python train.py --d_model=128 --n_head=2 --head_dim=64 --rope_base=10000.0 --parallel_block=false --extras=["capped logits"] --grad_clip=2.0 --decay_fraction=0.881
Each number is 500 + 25 x the weight over its row's rms, rounded and kept within 0 to 999. Layers, rows and columns count from 0. Numbers have three digits each. The size before them is the row's rms in percent of the matrix's.

# v: layer 2 attention value, 128x128, rms 0.185, rows 115-127, columns 0-127
# o: layer 2 attention output (transposed), 128x128, rms 0.169, rows 115-127, columns 0-127
# up: layer 2 MLP up, 512x128, rms 0.187, rows 0-39, columns 0-127
# down: layer 2 MLP down (transposed), 512x128, rms 0.181, rows 0-38, columns 0-127
v115 111:487547501489484468501483529481547541507524507516479517480494488473516534482461502497471483522522479489482468513479472487475529441536534511511470559502496516464480481502484484496511479535540497531510488514471510515468495495496495477512518512538466454559556511508499515523515527479490486517444492478523501508472508467496518473555476501490484501476522473493471540505505507487565522521476
o115 109:528469465504478462488538555518528536474544524504532466475511495484488522493500495478517524534466478489473491455524451495509501516488474463489500549479485513515500447481505474485569500502487478489520528482503484440479484490528486517532564514499500488525505519525548504470507492473478443505454500525519486486485525511511472505555514499499525516530503499498470489495512527485514494502508
v116 113:492517502480472492482524509502497522551407517510462523523537453472495502455480494543498501506476504528518492427534511464479494487472485480510488498466524492493463521463522483474493542501514472453497453471501466503446518496524505511478468478511482520544476526499516497537518498537490504506510511504478546524521516502513518513518533516505505533458494496478503523464492493527488479503511
o116 116:478477455501466496516493490496523466518494510476482537497514470491504459491501513571524484520514498555477479495549518490540505469477506534514490475487488552509484529481467486500493519532501487494478512458520453541466492501517496545517498517509478445490521513504511527492493534479517454527524467500519468512544491476524494502512513531527516499549507562512490531501488516507449540510495
v117 104:499519491500450479466487481486524457474505490514532542496510507492520486501490510488490472533478519436482501493497504543555479526470521535503476540500511524460521501459497534520499549569499550471473534515503487489534519513434518483486502516520482473497532476494451469505484511466514508521501489514522493469485507548491505515500493504482526500516479455494527478493459469528533497497511
o117 112:490564487493450480469492522485513552471536500486555483485495519514468509460541485492506511535544528462464510504498495529483494510485526510498508491457476545475497496508516469514496505558522539508504498490475500475549503494489531441504518471498490531552496497511468477511535465435511532500515523488532515509491498482506500494527502508518490503521499535453498464480493466488520519516523
v118 115:535537497517476498531490479478515479445472455470508498490545468481546504547500523505484567497472459472518497528478527495495499518514493531527474478483506498480467493528467542502511524515509504496510506522465442491496481471488530480444511520486490498519465480479528518544531524518494516496516502490515510515503530484509500497469511497491527494494517416490528498494490525481535553533504
o118 123:501504507497512505487512516497499491473531452455496481488505501542497514473548474468518521535493516464478511514517503461500495455471495539510560508470496479501482527490504492474495524556503519494533453533525480525480452490480512518524496510524475502532485501527484548507537493524458502543507511527506504482479493464565486521495560480481490501492508485505497505436494545533513510528529
v119 105:477527507525545528551525480467517500508497524499532481504541452506466465513523489456484496493499487495494498494510498505550487507486524520513500534487448508489481518486546486509461440528524499488522512479463478460464491509495543468524520495457510528555507493521514503530519473513492519499458502533489526531498496474490495460488449474517502463489479510514563506469506486544494519528502
o119 108:494526512527498519541515523479483492516483495533526493475502505496477512489571517505502504491517505488498547517497514455497511470513519439494500499483492464515539507480505549536496506509495456537493535502534539520456495530551533526464558484507502519477525462487501524499487463522480483493482485491511465473531498486528524509499526480526483482497536549537496489443511476515503554515520
v120 108:519462467476469537466471507521508499459504503520520480534465509518469473481520496486492544467475483534511527493478488488478540524496513506487516469483497489466475471515488488508529570479536521473497509501520489461530496521535501509507550472474532437502438527506546492498529498499516518486526484450519548456494466494465501508516486491521498494519498494468486487501505512522475449511482
o120 113:474472497459504490479505509494529506496473484494462487546500487531522486488518468476492514420483503528494505526494476496451473521501520497468468473502495464507476450489514444492454533484502528518512483491534499498497477555547508498500466525510504481502475481503493539524541463543534558478547473517469477487514535513493491503526484478491516511529551522478520499535515515517497499513503
v121 120:498455517483491563554518522481487524501502510494501476466508504496521497472510518487536521526550493504519520520472547527486462540516470507461488462494537468523488497503502526472470458509498516464517514477555542517447503480484493514506489515501499473516539537464517472527512494468449471537493437512501519508474496510476503486504527522511476536525481478492502520496508515491515532471462
o121 120:536475550472473509499487529546517498547491501523486519481513537476582500477491488534468479544517466516509456490510570546512480519489483487490526479509532451501514490496489509545469483522491556485515510498514519501493512514495480498509505483509476493529540536485494527512518471472453527503472529541488456537497521469532491465507481493511484491480501474518499472495522525502510520497494
v122 117:493508469487494543530500531529520470527469503528493437542474483541520508437464469476500498488513525504483487483493508464462514483473465444485508481490486487507497482486502499471505516504528516528521490475481505485525495436472530464502503537447495459505479528526527480507506514473488506474553525487536500527448486512501496496497540505492511491477454480511492501523525539493481516543519
o122 115:491462473493512479508528523497465420499499451507479468487487510496554516505493495485504513507496495562515496485453516518499486491514539460476491485482496525473476498484496518505491439497522470502470500484462479484524484513493530511511484544471475510487478542524535520511511457519477538469538528494484513513475529488535447505509468524519519470530505529478518488508520536562480483487515
v123 104:517528503501519520479496525515492534490510493543504507451525489468533515481536501542468509548465489473492494563525504528554509501491493529506509528537511500499489464498512507446503466466515533527463468481553485473505515498503525497511527506522479522460453449486498498457495514523520502548532498509498474502442512503478529519522488501490509493484528500460493495474522533475498533466464
o123 111:518507511497512563467513455523487530485522463546494522480570479502505505513533504508493537506513467455502466487522497506495555518477499481487476490454491491492501521472449534494491455477506506512533466526543525494552513500498469489508507542508484484485474515508493473527483504485518490554516495568500532474469501515510497511513492501499485540482476473475512470481516534455502475492481
v124 101:516527499508533490454502509511463538466531523515485468566549494506501487497532564490487485506464455521551453507487516507513528522499456507545556468490473472498511474472509528527484511490521498525517539485535540486483511513468504502489494530492504477502509505511511513493499507486543500509476480450527523497517473516538533526474500502470508492513507522441480519488483454518531512507492
o124 112:524488489504514514431568515506563512517473498527461489475465447510516501477528511490498454510517491522484529492467511532497519526486486523476466479495458505485482496485484483495501497470489466482499516496512526501498453542477447486488488504480463536473500517473462527523532494490533519512477474471474501486527462528517512500473526473478455470514475488472489525537505473531535517498528
v125 105:481522512511505484526514489547491514507463497499482466497541513480538491505480515491503489539511468503482474527464456529497541514471520506514504452475507535505489547524516514459531550518499514492512498461497442483459514494496472516534497479540460503455465518503509536530523475496495509489534492499522465499498511481490509477482523536490456471490552458504523515568515506492526479484463
o125 103:513492518484512501460483455518516468463509489518500474504525491432518470463496495493477476542517476510488486532537506506527471519451541547494510505537473499526491479513472545473601554489533484517482480513538483495504511478511508482511473504504495530483507516521520481523503509547496523495501509505520474477491508474524479498555526465502498496505523517511539510505518542532507486509524
v126 112:508482490492497492516511482460478527542571453505520495513504444488468502508519487511476503478499478478516454491516493486487492511469453514496475530517467507528494487523515513513526426520499519496476531432548531460488453510472482540539503532486527494484517490542487518479482497466536501498498492478500463505552501505520506523516548531513468518510494526527489494504499530499475480512505
o126 111:510498537534514434481561485460466530523511462498473496477506472510504529460473459508470486473499470512519490532513492529501481477493434505510493520546493494504516486533510547499466441505559446500468522513536529480490529496514497533502516477486517512520470509491489488493493491450521487499504483500552483492453494513492529515498487490481494462470479499502499492508501484542497539480491
v127 100:523552453539497459500474502524479515509516532525506536527480444526530459507478458495502490477472509499493483492533512496501483501509497460508509457522511460500469475532484493489494486463456524485532525521478526497504514526521506524492530495505519508498510486542492498517466485529493538531532474490494446487525459452530531541519554491521516529518473532535522494505553496494474495516510
o127 104:488486467511482489497503514512451448483525473451448506520473478493485502514476452508538502507480511495460514539445500535482429517552482471514511495515504475502501551499478517465520459501496501528515539520506507515512525514490451499517538511500495457507504457476486494490481561502540507502513482513511521480502497500511517501470512495483513545497474550505550519539487506518498478522483
up0 100:491532439494513523523516484500533470512539469506507545503492497473499502486528509469520496464505519531501490506507509528510487478500499526507523508506489513496522430449476451516544486517498547514492520529496465465511507521551494494540474504487509537528457506506463488515488452511500498492503527508494482483470538491470501517481523453467527477460494505510554479461468539515514528482457
down0 108:488492536536464487501516487473476551503484454499498489498526495516496486504481495524506465514482465483493480498524527494470468510510466469512468509527533513539447555508485487459507503511498492510503460470483523507499526495476523523497543483526475482494509522513509480468519537544454479544555454479493491513511447547521504489472481514509466486548515510480458543519522496504488455513500
up1 093:474543450484464497492463462480472479515508518535479527513508509500511477465493440451482506516455485509495489487520542517413478556501468442467524512522505505500484513482508499519469513511489469506498493549528507525527494482513518494505545523506480526537493524510501521523465458514508493497545500495510500529507488486506498504493486451495532482513466514513479454534493498458501497488491
down1 095:490482552473531508461510531510507500475516519494500505513463488479487500473532544547488491515526509496523516502480480495531501508476493543516500491447474461530498477541479495475532473480458495498497505488470533500478496528518503470488516510472555507519539503480494443460511550537528520521472499505514519429515470509503487465533523553532488487523542508495499510467521502519545504489494
up2 089:527535492498481547502553458520508503474537468549497496527472458486515501511540497487522505522463517545523453486515498483490548535480511488499530465553526518502513544515505467518495548500492448539509501514576475508466520480481486490533525489501510530501454532519478472496484517512495478526486514516505503545481518498487496494534475488488496530504524484492462517503519522527475508496507
down2 092:508489483526534445465469565474512474536492528509530497485506508523511534514456471530508501493544501518504550480474507541528478462519476507525479511458474525489495463470473519483529500485489531459501499489481478510546485503571496516481475469472455510487539460494474494500470474494478517498506488495482478449491505498570506473480518519477486520483498489519509498481503504472493499486478
up3 095:526522506511489493451498536457499497502527531502480490472439474529493483510512536483502495445511491486484523510493500519509506514522507546502507474443479521507544463509498530481531527455465468511487502482546502528506506502514520492518492508483482533491513483547504522502513468504493506530545433537516534508522548467432453500499519498495537523461480488482509512519497505515488522533491
down3 088:455457461456539501508460496521573544499517491536534524529520510509506499497481506483481530518522491478513511485526489449478520507513479478512492502507550495453473547472476415492469488498502482476477491514488516500533444522514519524475528514515530506520484528475519482480476515524479502499470532484484466481495489513548495486483474501488467476493529515487488518493498470523488479468500
up4 105:501508499520512505497540455505498502497493500463532555504520507510530514494528487494510508476498453483505529523508471514523487460493472517487493532535491493482553516468470535509523493517487481494500484535526491527495500498466513514464540483489486493490447491498504458547516514531537534466444487504491494489536462482528524538513465481461471419534515491519530522472487490497502486458536
down4 104:482542516492501517502463503522526481494504507545496490484473500482461529520500519492499466506492515513485516550551485499487477465474519495524471456499504492510455491505540459505486519455474554536476504536499516479515502490476483488515484491482536515489546475499473536486487518464481476505545503455495504493457505526510495495556512540490523509475470533518481466502525512454514479549437
up5 083:529534503449470490480528551484511522489469570511478490504520519510511510480501475462504518518518534492546546538491477511522553521483537515510491534470531551549486507499491504506509508482492508536549521469491483505459483493502537529499504489522457521473469489513510519475502501497526533481485513467500530486520535507528502522489482527466456467457504505504499524487480505541529480497464
down5 088:478447513487544487494550474530500490484512457497499505497452493486474498484515543501511477520499461498466469475482513538478475461484500507508484481509440494500538507520496461524532517492503490454460465493478518498516492500526490503501477524485549489501542481484545467501521464517479451538495487504485498487504515495527509478528492491510515559548502479440486486539521488449493506513534
up6 094:474527465506465553496441492540497497510527502510504557494477523511484485519485498501508549422517487501489479533527490502500483479544507496530532500501531486517494528489489506486524539479515532511462519496460491532482460516482485488459482525510484501449477484464504478511460511491500497495495481515474518557492477472482477475473517511513509558460531499529521518526497521506486458538495
down6 099:501485509495479497541533498517462502472495496502466460506563508545484478487534467522502448529445527525483521467472511492465537500491469545500488489502453548481496484549484497516493528493501477453537491465532497500483517494516477507557542523527526494506505491500537500496502501466531524506466512499473483487530539516543488499527474493478474490531505506504496484523523516487457486529529
up7 094:506517481529537523439484513508497512503502450513519453492491542518514512499480515473508512518490539553461520527442498511448534482511529497485492469510526539496484478487511481498507475521537532476502471520460466528498493493532523495501484499494497557466468527467514494526467515470478480525492501540487503553490518520498467504454516482467471516469506463489439510495507509529492512484500
down7 093:527513487488464528493509488453496486482472509504527540493478465493476480490458481540524503456483479475509465492538514528515507481488461522512470521528437498501505495515499471523487536474459482503479476479499500523483514535503481494515550503494478454534511522525515488458503486509515522444535533487514497470522495524510513504575536541497498481554463524536552498495489485513494496496492
up8 098:512498512479465503436496499493486536484535501531534484482530484498487477545459555463526501480528511517506499489499455504501502525471543537494540480470501484518494509467485507459506524475464513536497441559509497470485507519484558492484502499534470506497487475550529489490495505487458549521527480535526485490513500511475497490506480487464515489502520483505500494542519464466476542490490
down8 100:440515535497452486515509531513524491499516511510451508509481500536517498463513512512523484533484478475520545515477532488477525473500469492511463527514473496487511486548548521533512462495543476430483488471490503539523502465528466482499520536482519507488541488515525517498485538519533495461493500503500486509468495481509486527510504505528497505459467455462518496468469538521505448488485
up9 112:546532473523480490515449457449497450521501521533461497534525477502512489505519505495498484472482535513512481525497494492500493504521519531511510514474519497526512539494519493538517460535466496551505518464522522511506505483464485487504523513484534521481500496525521519484539487503485501513490467529564477505585498496465544498504532506430495463485486522494503483527507499532501513529508
down9 096:449486493498472481510555514517492528509536476453537507463450533475484511483498463493519492514515456477441537499511508501482506512476480440505503471505468493525529458529519525483485520496517485468483500527500452518486507477524487515506495502518475505511477543484520477523479504490540499504492551477459498469455485521498423509495487528546512520512495528524481515498483490474510494467495
up10 101:494503496507500504522519474516482504549507538534509494469470528467482511453543463534491453519526512481537484473500519532484467526528511511485497453500482541511510513501528484482484500521516490496508494455518529517535493501494484500519531491482472492515507489520560471528502507546484501479490516512453516507561531484521483508456481516483507475496486444493521536520479513442504493565534
down10 103:526500510448498462495479513516492507445493493491530522547503447515528477543475531486519551501487507519483522519483475458498517509458497482502500511488502474498493485525459519534460457466465497548490513535480481499489540511515457485483498503506501509501447478499474503502515487453523506527489528507535489503466517509497508460519523493526499521499513550497485486502541481535472533441454
up11 113:536501534503504540448481503512486457517535481515483494500491478527522485492490491453506526505524549517515482499530495525478452519498509480491506499493509526469470477546504479560503488495491497506472491502494509489522521455487467492475478517568491484467500516492473469496506498522469523538488559512485503482534524506506502505512485440508465497503476512514499483453583491457481482475469
down11 094:520495556481503503521519506520452466509490503508486488489523516501499510519515505522485506490500482461491520480479495493495540484514492550492505457527519498525489504478529506459461485495520496484491538500519488506500499518476482492523520516421549516491490475512476528515473455480517509431502397501490489492538505500521478522446540524548531503514521486517500511521462511504524528515508
up12 111:511515532528488517495443454550524479530510504564520531500498485493509486458523489499504501461529483507504452486486541543471539513495452461503460490539476479492504509520513479506472485546477524467440523535507500507443549524489492488533507505476491528493530469480483485539483519499469497492505506527507474500495468538482526483504532488487490489485504534465525518513514502495484470500510
down12 092:488465470482510489528563537480489512456498500478478491528477494487491490536494479523514507553463507505505523486507498450529496456530564497501515487497502498506480490488456481497496511462526475529494503462493498456542552501530517477440511497538455498496500518515539490483516486476544521470456492524495519470475532505536488527529473490517499503502475482515463478466476509491498507453496
up13 110:495478507478536505446518522542514510533483476516482517522500464470546468521502479526540510511506559520494494528466490487558552474539494497494479467546511471517534486503473509488507506498521486489443476498520528530523481538495517471478493466485483503470507504465517538504575512534525504475528501505514476501529475442520514523499508506528496498471516470521494496515498514507505458498492
down13 100:516508523520479475554504512469491505442500509483532500470512516540462490488477522507502518517509456474481529491559539521449454544486497534508503490494502513522466498472506483464480547503500525533538514533462466525486520476481515490524497514519532523517524516516507469480442464535493478544458500516502476482511524555486501513479497484473518502515531499515495499484540491523491543516488
up14 105:484506479497465503458513577497497484536496510511500481520494524531558503508483504454490527486544514517516526477505491504483470539517514528484457468544514515487477443509515538512526475506534460526463499512499483507526501515485482488437522491509536499505469507468483506510502523483537482555503488449449505528512491470481490531516494500532468489513482525497470527463504484492486510458498
down14 090:485447511521530469527489471515485512476538496495509555518478517437480499531528564495513507444501478513496509564506517478497506493479499471501513554495477477523501529458490462495459513506513534503486505489519499511476487491470521503534473496477460493458524488516520524496485481492448486485494476524528527483495502546521492504487501504474499475511525525525524480549448524495478507522455
up15 096:445530434515511523514468498479513472479507501504491559466501519487498504485511501505530562473548557563502475504538519483471466495512514464555518505511523490510490539520508487529500476497511476520483470513519470515518514529498477524480504499494529529480447512529522497526503521468505527519522521495515495490513460510457505455523494504494494551480511549504474483482487514516484506487475
down15 106:498518515497503461466555515513501482486462514480528510536528480497482527503489548496463488521509475508489546477490504525525524515495479455521478493504482490463493519502483460488492469471430547533485489463507515497508520495501505475504493502528528487513506494488502507454496503485542482515518503475511479458466525493473492498414478534526487476477516450558521474521523457498477519491475
up16 106:530520497507528523497546549511493478518471540509562439504453519517506524458491491561459486535509522533520504471443488508506551517490516474507489455530538493505533473484509558506504476491472505472529511502482484505556501532511520527513491502486492450506499537457476510495506513494504476502488527501488493480477515487491487500475512494497490483481472511523545515529518497488480466486534
down16 105:497446533501488484517463460493515544509497470493443551489535451503547486515468503481499512519514507507529521539526486496449483468508492486510489554507489488491480491512502488508493525500477544466497493482507482513490539485480526509504512518490506535469511468519538496493466500504490502510513486472543478522494465546448482517524471472502528466528519485473463481522454516531515516537448
up17 100:474489528496484496521476531517475504509512466487526498532526499487488475511497484522512484494512456477482466496515519491511497483508510533505529443491494517528486498527469527458431575518492481532504515519507520501509486508493483522506511528524530518509482502532536521532513498467475487508481505471470517473551521460460555507512440508497519460440513474534532502502492511526481516549528
down17 098:500519470510506463512523474483515507509477519497497518445438505497530521483485493470483487504486541508530544533484470546513503504521509478467489506493516466460483517464511502519574501492523532513489478508504469531516507486536545493478542484471487486459496505482472487488493492517526524518499523505565489527452511512537459484506528513505477510546477493458538476509481490484539470476470
up18 093:489447487476526493529507505497490495487522511512528472464500442505497496530512474546535467519502481536500536511505465534495531492524506484492528516508509505519525507427484577524525498510479498528498495512520450506488548505488481538503507495474488451528545507519485519527463509458526494549494530498544489491517489483503517471494501470513489508491524538474466504506517490506526559479512
down18 111:491511491480526491470514532476499502445485461481510497506520481481481487534535485477503475459494489520492463498478554512529475480482491467511455496489522497499486502553504491477461521496490496453536490484526502479499466492447538493526540510503508492548528473463510470499537525527445466512487510484503472487559477461525540510533489533515461506524488471501506527512501473479488477538483
up19 099:462454539485526463499493515488498532508484521511473522503476481521505539489543479527494507508456506482528500489497482501449521490507486509495532533488560453491486553497514500483512495505485472507508488438476478534501492488486488531470448466505497527462465479530480504529542530496523464458509489518516499525503530474460529484486530506533530532509498471500482551506523455529475516493506
down19 097:493526483490524502482504453520486480478487462470518481511495517491505453470504512466452492493541480548453500536515511487547497493529510484458480490485510544551486466475499480510502477511505527496500509534496505438445507550501511476513536517506492481552538512465527490472490520499512523548475481499480501463500501494538449499480508544520509474520505529500545475493487505507527469487508
up20 106:521478487490457473530500500484510519471530537464470552520498526500466528507477450524530502487506513499506513530550506471533493511522517478527526488528498516512502538570526497536503505541490535494501513486496523505525467502480448522525496460494530501472491518520481511539491515508526485524538529555529484537527519486518507504519484467487492526518438500509466464506493501514475490507551
down20 108:511523535476526520433486448521476496443469542506506480529506481517464508469519494510474480501473534506508511487480474525469465502487474475485530488514530569504520449470512481504526504565520515501539521508541522507483476468556479464468511478502511508519508473472500453495503529455503511503499492502505526492516486533498472521460519502502517527501521471509514504484514531465482505508485
up21 100:498463477501486513485446455506537503515497514489515506526487493477512542553505491566510533435518531483478489491501510483500481519480554517514520516516537497495479491492556492542475494497535502507502482511502510487503504444511526530528503516530493499499496515481483498490509557469514557518505500503483525516518483479452508502534560535509548459481499510497491513528478497538503503494449
down21 114:458551475464511452548484491487496488456543506515482463485543495524493488502489493437523480510449461481478516504483455511481497464503517466472501483512516547461487482484499484455516511508508519494509519527488495501529520503464512475502509504523545501504488511517445519486502480523475500513519502516549496532505529494524484518495485491506498539515518472528520450458525516494471467544546
up22 090:548516481511490472517504535476513496491523505508531534532504508463472526457490487506494491532485533500477527478478469528525483434519501489460523481517484507540496481503497527458456510484544510525494513548495490490510516517509539468499457502492434529562506546519511472506543514539499505498456493480518528514480539510461485474480487519492501492471471473500491475516503490525469509501459
down22 091:484510554483500529538492471507454489479470462439560487456493492506487518541498494507481508517513469515520531495485494486509541526462476512492485499497495492480527490517496459516474493516504524476467453469470510513504481484494502484475506494515543495504513447428474521496475460485541486515516482502534484493481521468488494531474535459529508503477534469502468538471496485459477492493526
up23 100:515515487489484530443548483527502517512475501509533544509480518467491477450499515492505505524508542536481539449500488486516503475452486525473512504460494526485515535499493516471489467514471488506547482484545505466529477549473507502524518508486504476486508488471521534512461514528536501481494523471526544477498509490539502513494448506546450510495508491470528508499474499496519565516499
down23 095:525493451505521468538499505459518475495486490489488498509525468541525537547490492525457498493497494488497465535536501477502542499506525481496510485507516522498489498475522528508504497490490505510480510526473463532488488451507489502481486507538537563483494529532423455482546473506471468460522473511515502530523517474483512463492532480468502470461492491505499472501503505508483425484518
up24 094:484422472474491481513491520481528514523486521508509502514523497485505521549499484506480491458488450488516464496467517473505511530505497477510519519456529513485518498460486494482461500498503528503498461489460503469419468495515516488468478488491491490545470508518492542509505561483469494552483488474525504512482498461490459478513532509490480505532527470532477510545472508475458522498497
down24 109:495477527484512500470505496519494533548540461508502503495505493535502491444507522510485459516503521459490562479539494498505504522504528530491522472468497511520476477525491495516537539480492508549509513470501527501531485502498497535487513474519502503483537540489476467500493507435508524480482505485491503492529492494503514537458483509491526549440492558435505471468544495504523507539499
up25 107:501462495461463483513536497522473551465462562483504536496503456516537479491514502508524466487481519528504521485488500509537512505500529513510543492536522525487450545528483502540472497479499480525455484489473513495505469436538512519531502512504505514501488569479497502494538502502496495506502532495488511499527481471547481510500450473485510545455498513507521519483487467518493524508472
down25 104:486515528526486538501510511505496432522513470468495474503493543480471505502503479490519542507479498483525492493552490440460491500500521492483469505482451496534511447482546532472481530511472479527529498493499483496507532549477491512495514478514495503463529442542512494523449521462540501509495503508549502489481515504479526511500500492499496471552523488473473484481541527479479498519539
up26 103:539521502443441483476480507525529480513539526512488473462513495495474515502496503532528525492482502529445472468514514496503500468502482475522512537519479505473504522532507493510523483503525483446509560476506499478476551500519493509544522488491467496488499466487502513551516477525495465469489518536496511503442525554512493507527534499481542477497498516510458542494528483534479516531495
down26 110:475516523561543516518480522514511503505476485466498487511473523493488505470553498456506499480456490477498541487507455531466501511505505544499515482530451514545484483494471497564547514511483531528479475493514535518513484488477503510464467515479509518499544444530497505449459495499524453509497471533487504480488504477526496494517520523483525487528488516493519478508498530482523527447497
up27 100:529509511469513484512546481506490500523504488490487526486501508516486451502492518504494550534491469484481466548489480536523512556497452512506493494518455468491568498520517465465498533482438511492524474478509505503541464502515539544512470459477486514515489481528530479524480504493526512510504509521508529512537490512488516502533532478528525462462493520517489486517527450508557512513522
down27 101:510506567514474542511475517484478492475503488528497492516497488517501496477520522514547461501485532505482491464509483460509516495524558496491473512519533526482470509506473504518519498513567486490492511506506480525514504482447489506503526482522503486483476498486493520519523482502497504536544483530509502489522508458544531483439470515540493524518509499504545555460476547476445520529455
up28 087:502482514520511467511475513523548527508504494543523507430526555491501548509488534490504458500520489478540450498534477532509498476487532530500515513513519577521488515484471519490517495539479508499480517498511527491509511486545565487507498489473529478514526516528426501539516484491501511509551486541502501493486519497485479512495503505473523540499472471466489488505495517508474470512494
down28 098:484513487476515516470533488476464501476467505492503490509487457483508488519492458498478552497463475489474504520497478477495464501499530453479456488497501500468514508537523414498499499502448499541529512535514497518504507501511470530515519459518514464501511534465522502478485510545462506528512516475471525510515523527534522512490471568480511475487489536494514495486533528438504471515489
up29 107:529515517472501503456568482515491486567490477540511507496462502518515453512478469535535507483486516493477488489480469490480542513484522488490537500498478476479504458530452520542492514459496508495513523496543498509526516468471508503468542457516485538479515496454506512474497493530540482482481506466500458523529518531521490533502501526528487466477490506540541508523517519511476537481511
down29 104:469464478511521503539436485500506518426498544499462501529549493501533527469519512447472520519481493522496527527525494511503456492482458519515488483496535534535472519516507483478502505533538458500532480506473516486464490507487472501512485535516490482489518534518500484524507537492435524472534515540506542487495505510492534507490503434478525507518497481505486495481505488478526502518510
up30 090:506546508538495508496495464449534475518511484485519510488481507491494526531509520492471555508501536480487499530558524506497513516451536532476507515517508514523464531506499499542537496507480482557507523500498503471499482502465495489529533508470551538500526451510476517504509534478472522527513506527526514526488539488475480534463536505474508493517417506490523485496491519509471459508519
down30 087:501470497444476513460486539510465513476508492508474517531489486496520499507509474484503450502492479492493521489447471505493491500520474523490526464498487518468550524513503541462488512538498524455482478509503474499496480516538459529458493502522472468505512551509530477492457500501518513487484466478476485459528444508521509490535496546504452497497557485493489500499458507474511498443466
up31 093:493518482483506528478509493475532489533526525551511510496495533521503489504493479505486522496522426484493509483484548456512541503499506440504540506491434516453467491479499494508474498498513457521501441534533476517542489476495482475528466521494491510512491530515498513511481535460515452478512452507480459538495512521489478520525487485505475510518515505475455477491514491485492499467455
down31 096:515512484528463479506494526511466518498450465453512511529474507528467511478503519457516512474514533460509500463530460537514486501486537513508429464527546512493526503528497460492468484526486557487491487467459497488453486508503496511483541475505526521466506489507518488481520472536480507528523510508520539472516541516514519513521516532510531509526446508517498504502489529501503470542514
up32 114:527469480441453470508556463509509507462511505491463517533506489521504494478510494512480498493500524480452516509512499470516490475481506522509553509503472477518476524485508471526482532489493506524471482508502508504554514459508463536478499489510444515502470528477521478492481512462492494524541530537526515477509479485509519455463477512521479508534491505516541508534505413497507532495519
down32 104:522524500532526529460477537523501520568493454515498521481515526474501513507475503506547501519514480484532476479547536542498530517503475453512466494494490515477478484494460515499513503495497506457514515485520503519469514520500533486486498507502524476510500494528461524484514482534526467463515499451476498533507509556493504506506497490480515439452484511490440530454472540523513467515490
up33 099:484516492547523498431523495529500425538524463480540545512520501509550493504519493502516521457541468533474500513496460493459485531496474530488491472502527495513505520494445485446487514527488506479468473459523504506510470517512488509512486493494496545501503525504484502501504479526550520500505493455501536521541497513474455492505495491523488527499540549499494508502528483478486505488466
down33 108:492489546438497507497520511511463539476488484535447474482536479488477484509501484519481512535513537489512500524501486493506494509495466497498516532507485518488501487538509492508480460460488528529488567537526484495485518520505503474508498527521523430481469485471494547517502519500445463507525498533496488506488507482488522512519544468464494520539479462478529501483446512507475501457547
up34 104:487523460473489489499513461535479475485518483484475523441499482451482503500561512521520469488540456484506490534524476501493442543502467480485525504514477533506514500490518503460531477559492527522495513504475518488490503528478513477508534473509483518498480485482512466462512499518507482524515530527514501518515428502493536496479479479465482540528516506456452497540477517493471481500492
down34 097:524519476563517478514505492527442541455506498518539499545511501483484468462519495499517538481469512547525510478465481470518558538497494520481509525516515510529477525464472490481499482504483526496485479474509490503493516449489471484525492513482497490526515499516483484486462525484524475495496457474508505493476515460511498509536509503529495508459505492558510523459525502560486536544531
up35 093:496518474499477513492475495485535518481514493478486569530479490499486473508493505469530491519473548550479513452481501493498503499551521502514486476507453429553532488518532469519486506477510491497473499499527492479545483487490540501524438519490496460509526464457503521487486509530495536462432490470469505488532482489516489503478484498504520524498499534492528503508459472526491512504510
down35 102:477510488445501485474464500486496504502476491511503509497515511508536467491494533466515516455513506521499466501532511489504526463527517497437543499481506535469495487496503529505531533486510525490468515513508494485525472486523458526494568450488493468467422498549486521505486502490490493495470501510491513473539482480493512474498474491485522445533488518507527451528556510534515490463501
up36 123:494513551477516448516534442531519494496514466508484471483523472505511478505543476479518478494481500500487480583530478567498459509504518517474529496572513482510491515526506507542525472527516524512518512552476506494489524517465485536509520528505509470497486487519504472519462523486473548520520502485465489516531476494495479513516501490501487505481492510547462515519519528472521483496485
down36 120:489473441505489533470428513448474507500472529498477512527500488504505524492430521523464523485498529501501525446504507470520502522467484493522503505427512529481528469456503501542471514483480474530487481486528502539531475492514526478499506491525512533476510518498502564473490499518508489530495497522524504493477497478493517475528508514475521475551475489470544480482496512511522503491521
up37 101:484520497491520544459510514480507486472491522499457465521470497512516474464458540503517493501538510492524499469482488492449528501498547493510530478508532491530453454474469469508495476531508462457521501512511524492510489489484515478501498509488468543515445487451480464526458486468468487502530504479482529560469521482504485489430482480507467500496509525457489495493504477488531499507502
down37 105:512478493526481457519493502491504515520545480442535507537508504458469537521526484519463517538466491532502510514504481494568496481479473532484517451484481488488481482523527515487420507504524499513496514485467502540474518497500454494489483487540509470474494502501508499479503514495519487501512493545525485421506518499527527511540515503499516520478497477538491487521515498450470531476527
up38 104:502477491471510490509500516509516513559512496493486514523486471516525541467496490488461445538546483502487472472505504532518521495510458495453541463459492499500445497497514494518559520511505502534483551475495535473491498500532492531459419486491495466512481504473483489516520492482528558532495508501478516507524474500520489511488489523565522489480505506499473532488517479497532485491479
down38 098:513486516496485524474523487498465453467513493520481532489528514506494462527494495528494526484494533452497534480479498483478520530498496515539479489520469498481556475532516522481443516467532442514504498490491449534524488496497501469527524522484458489496465504476504512423474511515516468479508546490514485485491523499441455496512514463469464478536511474491502489469493511532489513508516
up39 112:498485450514504521488503534524529493535548521524552486532485504481450536509479505450520514486543506471433503490500492503502498527501493496500523498507431509484484475493503479522504497518529551482496530552487546539478484494480468492494477526508513555503529484513534479506489527465509541502472527476472525495518486497491488547509545516486485513501528498495519487494571504509486507511502